Each number is 50 + 12 x the weight over its row's rms, rounded and kept within 0 to 99. Layers, rows and columns count from 0. The size before them is the row's rms in percent of the matrix's.

# layer 6 attention query, 512x512, rms 0.147, rows 448-473, columns 256-383
076:58 59 34 38 44 45 44 44 57 79 49 57 54 64 52 30 44 53 73 58 43 69 63 32 54 57 37 51 54 28 54 63 38 67 25 55 57 83 46 19 42 63 49 61 47 44 35 46 43 48 56 25 40 44 37 35 48 40 52 42 35 55 34 47 41 60 44 27 64 70 41 53 60 52 61 61 49 49 47 60 29 69 61 63 53 54 38 41 53 68 30 64 51 53 49 45 54 69 49 53 38 68 40 38 46 54 61 34 71 52 41 43 57 29 52 46 47 86 29 68 67 45 58 56 66 47 55 47
109:20 55 44 39 48 45 49 46 65 78 51 41 48 34 53 54 51 60 33 37 49 59 45 81 52 55 51 57 53 46 70 45 63 66 41 51 44 45 29 46 48 53 55 58 49 68 60 38 59 65 42 38 82 30 59 43 58 59 63 86 54 39 47 32 61 32 37 72 52 53 37 58 47 32 38 55 36 51 80 45 55 39 56 58 68 51 38 48 54 53 53 53 55 48 49 44 71 43 34 43 42 42 43 67 46 48 54 49 42 57 43 57 48 60 61 56 53 56 47 54 44 79 39 56 33 24 48 52
078:37 49 45 36 61 51 42 62 57 40 53 64 40 56 39 51 38 57 33 43 51 28 52 87 53 66 41 52 58 73 53 45 53 65 45 55 46 39 40 53 42 48 44 64 36 30 53 59 43 78 47 44 37 25 53 46 58 49 39 58 49 53 53 37 55 52 39 43 47 55 64 74 72 66 51 34 30 52 42 36 35 53 62 31 53 46 43 65 57 51 48 47 64 52 49 57 59 73 45 68 50 61 37 37 39 62 66 54 58 44 64 29 60 54 50 50 23 58 40 48 72 33 41 42 44 45 75 55
093:54 45 40 54 55 48 45 58 45 44 44 40 49 55 45 65 38 39 49 40 29 48 51 61 42 77 53 67 35 52 67 50 59 67 65 37 57 53 50 43 51 31 35 35 65 62 59 46 55 49 26 37 67 55 44 72 76 41 58 46 47 47 54 55 63 45 22 69 59 61 53 49 41 26 49 39 43 49 48 53 30 41 39 60 67 41 64 47 33 31 25 64 48 43 29 61 43 52 49 70 31 47 64 39 42 41 60 43 63 73 50 51 55 43 49 42 38 49 40 37 61 54 41 43 45 54 40 55
091:20 59 45 33 72 51 39 44 48 50 55 33 56 46 28 62 37 46 55 39 37 52 37 64 45 53 51 72 14 29 55 71 54 48 39 62 50 56 62 38 52 54 48 55 52 41 38 51 54 67 23 47 51 56 43 48 62 53 38 51 52 60 39 49 49 29 48 66 66 63 52 55 51 49 50 62 36 52 52 45 34 37 37 47 61 38 47 43 26 38 44 46 53 56 51 64 34 31 60 64 42 52 50 43 56 53 41 48 51 63 41 61 53 60 50 48 45 41 47 48 70 79 57 59 62 69 35 63
085:51 48 40 50 32 24 51 53 56 41 33 59 50 33 61 44 39 49 48 52 72 42 53 50 59 45 40 51 59 69 53 34 26 39 62 46 58 54 29 35 46 64 35 29 54 72 34 35 52 41 70 76 38 60 65 48 47 62 58 53 43 51 53 43 54 54 70 53 26 30 30 34 56 38 24 45 52 56 48 59 76 64 55 58 55 56 42 39 68 52 55 46 40 60 63 56 38 39 47 38 44 42 52 42 62 70 64 62 49 27 50 36 53 40 56 44 66 56 67 77 48 56 40 53 43 44 47 37
102:33 59 64 39 61 42 53 43 35 68 34 59 53 49 43 54 51 72 40 49 63 50 31 80 57 31 59 45 56 67 39 58 49 63 56 71 47 49 41 49 52 50 57 44 35 41 41 57 38 64 45 43 52 59 65 39 53 63 60 57 53 44 47 54 44 33 58 52 53 57 34 58 43 59 29 52 30 78 60 75 44 50 42 50 60 57 30 39 39 54 47 26 54 46 60 40 37 27 65 39 49 26 48 41 41 68 64 59 75 39 42 36 48 62 49 46 60 67 73 50 52 46 39 55 56 70 43 41
091:59 41 48 60 45 63 47 62 28 46 54 45 40 51 42 39 37 38 48 51 39 46 48 37 43 40 51 61 35 57 63 47 48 56 53 50 34 56 52 67 53 65 26 40 48 54 55 49 57 39 57 48 62 55 31 58 37 53 49 68 47 50 57 49 51 63 36 62 40 58 39 34 54 30 34 41 62 37 39 49 64 31 55 34 40 55 64 41 41 35 13 33 56 39 40 35 13 79 39 54 62 42 66 56 34 63 40 45 36 53 28 51 38 32 41 43 45 42 49 52 41 59 43 52 28 45 45 56
075:65 49 93 53 68 38 52 40 70 49 61 39 47 48 43 63 62 54 49 77 47 28 42 70 56 66 61 47 36 46 67 62 53 70 67 59 51 67 48 51 38 45 58 74 60 27 44 49 25 56 49 48 44 53 37 56 49 46 30 66 48 49 53 61 39 47 59 50 20 61 60 68 31 44 58 59 48 30 62 43 45 57 47 57 62 43 65 47 46 46 56 45 65 57 45 69 63 34 69 54 46 62 49 51 48 49 51 54 47 54 81 67 40 48 63 56 49 48 56 43 34 54 40 55 56 62 73 50
088:49 46 47 32 52 61 56 51 74 64 58 47 61 65 62 67 67 66 47 61 46 51 19 54 44 61 59 52 55 39 31 56 78 27 58 43 44 56 56 34 45 40 35 74 61 52 55 76 41 74 49 20 63 65 31 50 66 56 55 50 51 36 43 43 41 31 63 38 64 57 69 70 42 58 57 55 49 69 52 67 49 49 42 61 42 47 88 50 38 42 44 47 40 58 46 39 46 37 33 51 41 59 57 42 22 43 76 63 54 71 44 34 46 62 61 43 38 58 47 49 37 50 50 67 73 45 53 55
084:47 61 47 34 61 44 45 46 38 59 47 59 34 29 45 58 38 47 52 55 66 46 44 36 52 37 40 58 47 51 34 41 41 38 25 50 43 38 56 45 51 56 72 47 58 33 45 71 70 51 43 45 49 40 63 43 43 35 81 35 57 44 34 59 54 35 49 65 21 49 60 56 59 37 35 53 36 64 61 56 53 50 59 53 45 49 36 38 45 50 80 54 47 32 43 39 34 28 70 66 58 60 44 54 31 32 45 69 52 50 40 56 66 54 39 48 52 61 70 55 37 64 37 47 45 51 40 50
095:52 31 18 56 61 57 46 34 50 46 43 40 39 63 34 47 34 55 59 43 42 57 63 31 48 34 52 63 51 64 31 54 56 45 44 49 43 51 70 58 18 36 50 47 62 31 54 53 73 50 45 63 60 32 50 47 48 65 51 71 45 53 48 35 57 43 44 46 56 45 60 66 63 27 54 50 58 52 38 31 40 31 61 60 56 49 59 50 39 51 33 73 56 30 34 46 36 66 55 51 53 55 25 67 49 59 43 71 48 47 35 48 43 41 20 44 53 45 71 47 39 51 47 44 56 53 71 46
087:49 48 51 48 61 51 80 43 37 54 57 63 56 54 44 44 55 44 67 34 61 68 51 70 58 51 55 55 41 66 64 42 48 42 52 46 54 54 47 44 73 64 88 45 71 45 56 61 31 41 63 53 62 52 45 54 42 58 48 64 24 48 37 43 62 78 46 64 52 63 54 48 45 46 52 40 43 53 42 68 55 62 48 57 39 54 52 48 59 52 40 25 30 41 41 39 54 42 38 50 44 42 41 56 79 61 42 49 11 35 64 55 63 34 60 58 52 52 37 49 56 47 55 32 48 32 40 47
091:60 50 76 50 62 52 74 42 73 60 46 33 57 63 38 46 54 77 43 42 31 56 45 42 40 58 48 49 55 41 39 43 51 52 44 48 50 75 68 39 60 68 45 68 48 44 73 41 61 69 50 37 56 64 62 56 60 37 82 50 58 49 25 48 29 27 52 53 41 56 43 60 66 51 45 42 51 39 58 31 79 62 51 41 40 50 53 40 25 43 38 59 53 30 63 25 48 31 61 59 53 68 53 42 52 64 33 55 63 50 52 51 37 45 51 68 43 61 58 36 50 56 01 80 82 43 63 41
085:39 37 16 63 71 48 34 71 62 53 47 51 52 56 59 41 45 53 42 49 64 49 36 52 56 48 59 53 49 33 55 54 68 54 40 46 50 38 50 46 55 59 32 51 70 44 45 46 44 61 41 63 51 66 40 66 59 54 52 55 62 53 72 46 41 70 56 40 52 62 75 54 38 68 20 52 70 43 65 44 34 36 51 41 55 59 69 34 38 43 45 56 51 52 28 46 39 69 54 74 44 58 56 41 32 62 57 71 58 57 47 44 44 71 53 41 40 27 47 50 59 40 59 42 59 53 63 49
103:45 50 54 40 62 47 66 59 36 45 30 60 37 35 58 42 56 29 40 40 64 43 68 43 44 43 63 57 69 59 59 53 45 38 60 47 62 30 51 30 60 49 54 44 58 47 30 56 36 45 63 41 59 59 38 64 37 79 57 62 44 50 37 45 48 57 43 41 58 38 54 55 46 46 46 41 73 41 45 52 42 78 41 58 35 55 44 40 69 52 53 55 46 71 54 40 57 43 62 50 41 25 58 55 70 63 68 44 33 73 37 81 59 56 59 66 65 37 48 55 62 41 65 33 44 56 46 58
079:29 58 36 39 32 69 41 42 52 49 57 51 45 39 58 64 15 51 53 54 55 43 42 55 49 40 40 45 31 49 43 45 66 24 54 49 46 50 37 61 66 55 69 68 25 62 27 47 68 56 40 62 48 46 65 51 45 62 60 66 33 64 52 29 73 52 64 60 65 41 50 60 56 67 46 47 44 52 46 49 55 60 45 42 71 44 37 36 59 51 43 53 62 80 52 62 59 56 59 46 72 68 59 37 44 46 51 60 44 48 41 38 52 62 42 61 27 65 52 43 34 22 58 35 54 50 39 41
106:31 52 71 40 51 31 45 55 53 36 71 53 54 33 59 50 52 34 39 52 62 49 48 44 49 66 37 51 53 28 50 43 25 54 58 66 58 60 49 50 69 53 48 58 58 57 71 19 59 39 52 32 44 69 50 49 45 38 42 45 70 48 38 48 79 71 53 40 57 69 32 40 67 65 55 43 32 47 63 60 45 65 43 33 67 46 57 47 57 47 49 40 28 69 53 43 32 51 52 49 46 46 42 40 49 54 53 71 49 44 52 59 61 48 40 57 44 50 27 51 66 67 36 56 66 46 37 42
108:45 54 45 51 57 73 47 52 54 32 42 60 54 57 47 36 39 66 54 56 63 48 30 36 66 67 58 36 46 45 23 51 52 39 75 64 53 50 52 55 45 46 41 43 30 58 48 25 58 56 46 43 51 54 41 56 28 67 61 70 72 50 52 48 70 56 47 40 57 86 55 42 73 46 47 61 47 63 69 45 65 49 56 51 50 43 62 55 49 73 51 53 46 71 62 60 41 63 58 63 63 50 27 57 50 72 66 79 55 53 25 60 35 73 48 34 49 55 29 30 47 50 56 46 47 32 42 37
100:63 48 83 32 33 61 50 37 44 50 46 31 61 62 49 65 37 41 72 48 66 61 51 56 76 57 69 33 43 46 47 58 38 69 35 67 43 49 42 60 32 42 49 41 51 62 57 56 51 42 58 39 50 56 43 43 50 42 45 35 49 68 50 54 48 58 35 52 56 51 52 62 16 57 49 60 58 59 61 73 44 57 60 67 33 32 63 37 37 58 46 55 49 53 30 61 37 60 49 72 67 43 44 43 40 47 55 45 59 59 57 56 43 45 69 71 47 55 61 57 50 63 46 48 63 58 60 37
099:47 63 59 64 53 49 50 53 35 49 53 35 48 53 62 37 73 67 48 57 63 33 89 39 47 37 49 41 39 49 45 37 27 35 49 47 70 67 63 45 37 54 49 61 43 50 78 34 39 43 71 62 60 56 45 62 36 32 46 62 52 47 20 57 63 47 68 34 33 52 32 38 47 29 35 33 47 65 65 40 41 71 49 32 40 43 71 27 48 53 61 48 45 37 65 65 50 43 51 61 42 62 67 36 37 52 31 51 46 59 52 48 47 69 50 49 47 55 56 43 48 75 58 41 56 31 76 55
097:53 42 57 43 39 34 44 58 52 51 49 48 56 67 64 69 51 61 48 46 52 40 59 19 43 49 46 47 48 50 60 52 60 47 41 48 55 69 39 51 60 52 54 57 48 34 40 51 66 62 50 35 51 61 49 48 64 43 42 56 41 71 52 49 25 53 57 56 40 33 41 38 78 62 36 44 59 45 49 37 51 64 49 56 48 53 60 37 55 29 29 46 42 56 61 43 43 70 40 57 46 54 72 28 53 25 55 49 67 60 46 37 31 47 60 46 46 53 46 46 55 58 41 48 70 42 47 53
103:44 48 56 39 29 46 56 41 61 51 59 88 60 56 55 33 51 48 51 73 37 24 57 48 55 58 61 34 79 48 55 67 63 33 57 45 51 54 39 44 54 51 57 61 40 46 46 33 46 43 57 29 45 65 52 41 42 63 40 47 43 43 40 39 47 72 55 66 67 39 45 60 48 38 31 66 58 33 33 50 47 45 38 58 65 66 54 79 50 48 67 73 73 64 45 35 53 46 47 60 40 51 57 66 49 20 37 53 34 56 48 55 66 58 38 41 67 42 51 43 42 40 85 63 63 59 43 38
110:42 57 66 63 59 53 27 53 58 36 34 46 58 21 70 39 59 57 58 52 34 64 39 44 56 52 48 59 46 72 68 40 49 54 70 42 55 60 47 48 75 41 53 31 57 75 43 66 43 57 47 54 32 57 49 68 67 51 46 46 43 55 19 60 66 50 54 44 48 46 41 31 52 45 37 54 46 41 45 55 27 60 60 45 24 53 40 45 50 51 41 53 51 45 32 51 45 51 36 50 43 63 46 62 41 58 49 55 55 40 32 54 39 53 53 48 53 52 41 50 36 60 37 56 42 69 66 39
105:46 68 38 69 53 58 63 52 42 34 39 43 64 54 50 49 48 40 39 49 46 40 55 36 64 43 42 40 56 60 58 27 23 52 69 57 63 44 64 36 67 57 65 42 69 42 76 45 60 37 46 53 47 43 38 31 44 45 42 66 49 39 67 50 61 56 69 50 43 67 40 49 49 46 55 44 34 35 40 54 52 61 57 25 57 62 59 67 89 49 57 60 42 73 36 59 48 28 45 49 46 55 43 47 25 49 36 18 52 40 40 55 59 88 53 41 53 52 51 37 43 61 63 66 57 51 68 56
108:68 44 48 46 27 52 44 48 43 46 38 51 46 58 60 60 48 44 47 34 57 66 25 60 29 56 45 53 56 48 77 57 45 67 53 35 45 34 39 58 71 43 58 54 54 64 42 58 61 44 43 61 61 46 38 47 55 63 55 45 36 45 49 42 54 64 50 48 34 46 64 36 35 39 62 70 29 27 51 50 46 29 29 51 53 46 70 17 44 45 39 37 50 49 60 39 55 54 39 54 30 34 53 53 46 41 63 48 45 56 85 41 53 49 58 36 61 43 26 54 69 55 56 55 47 50 47 46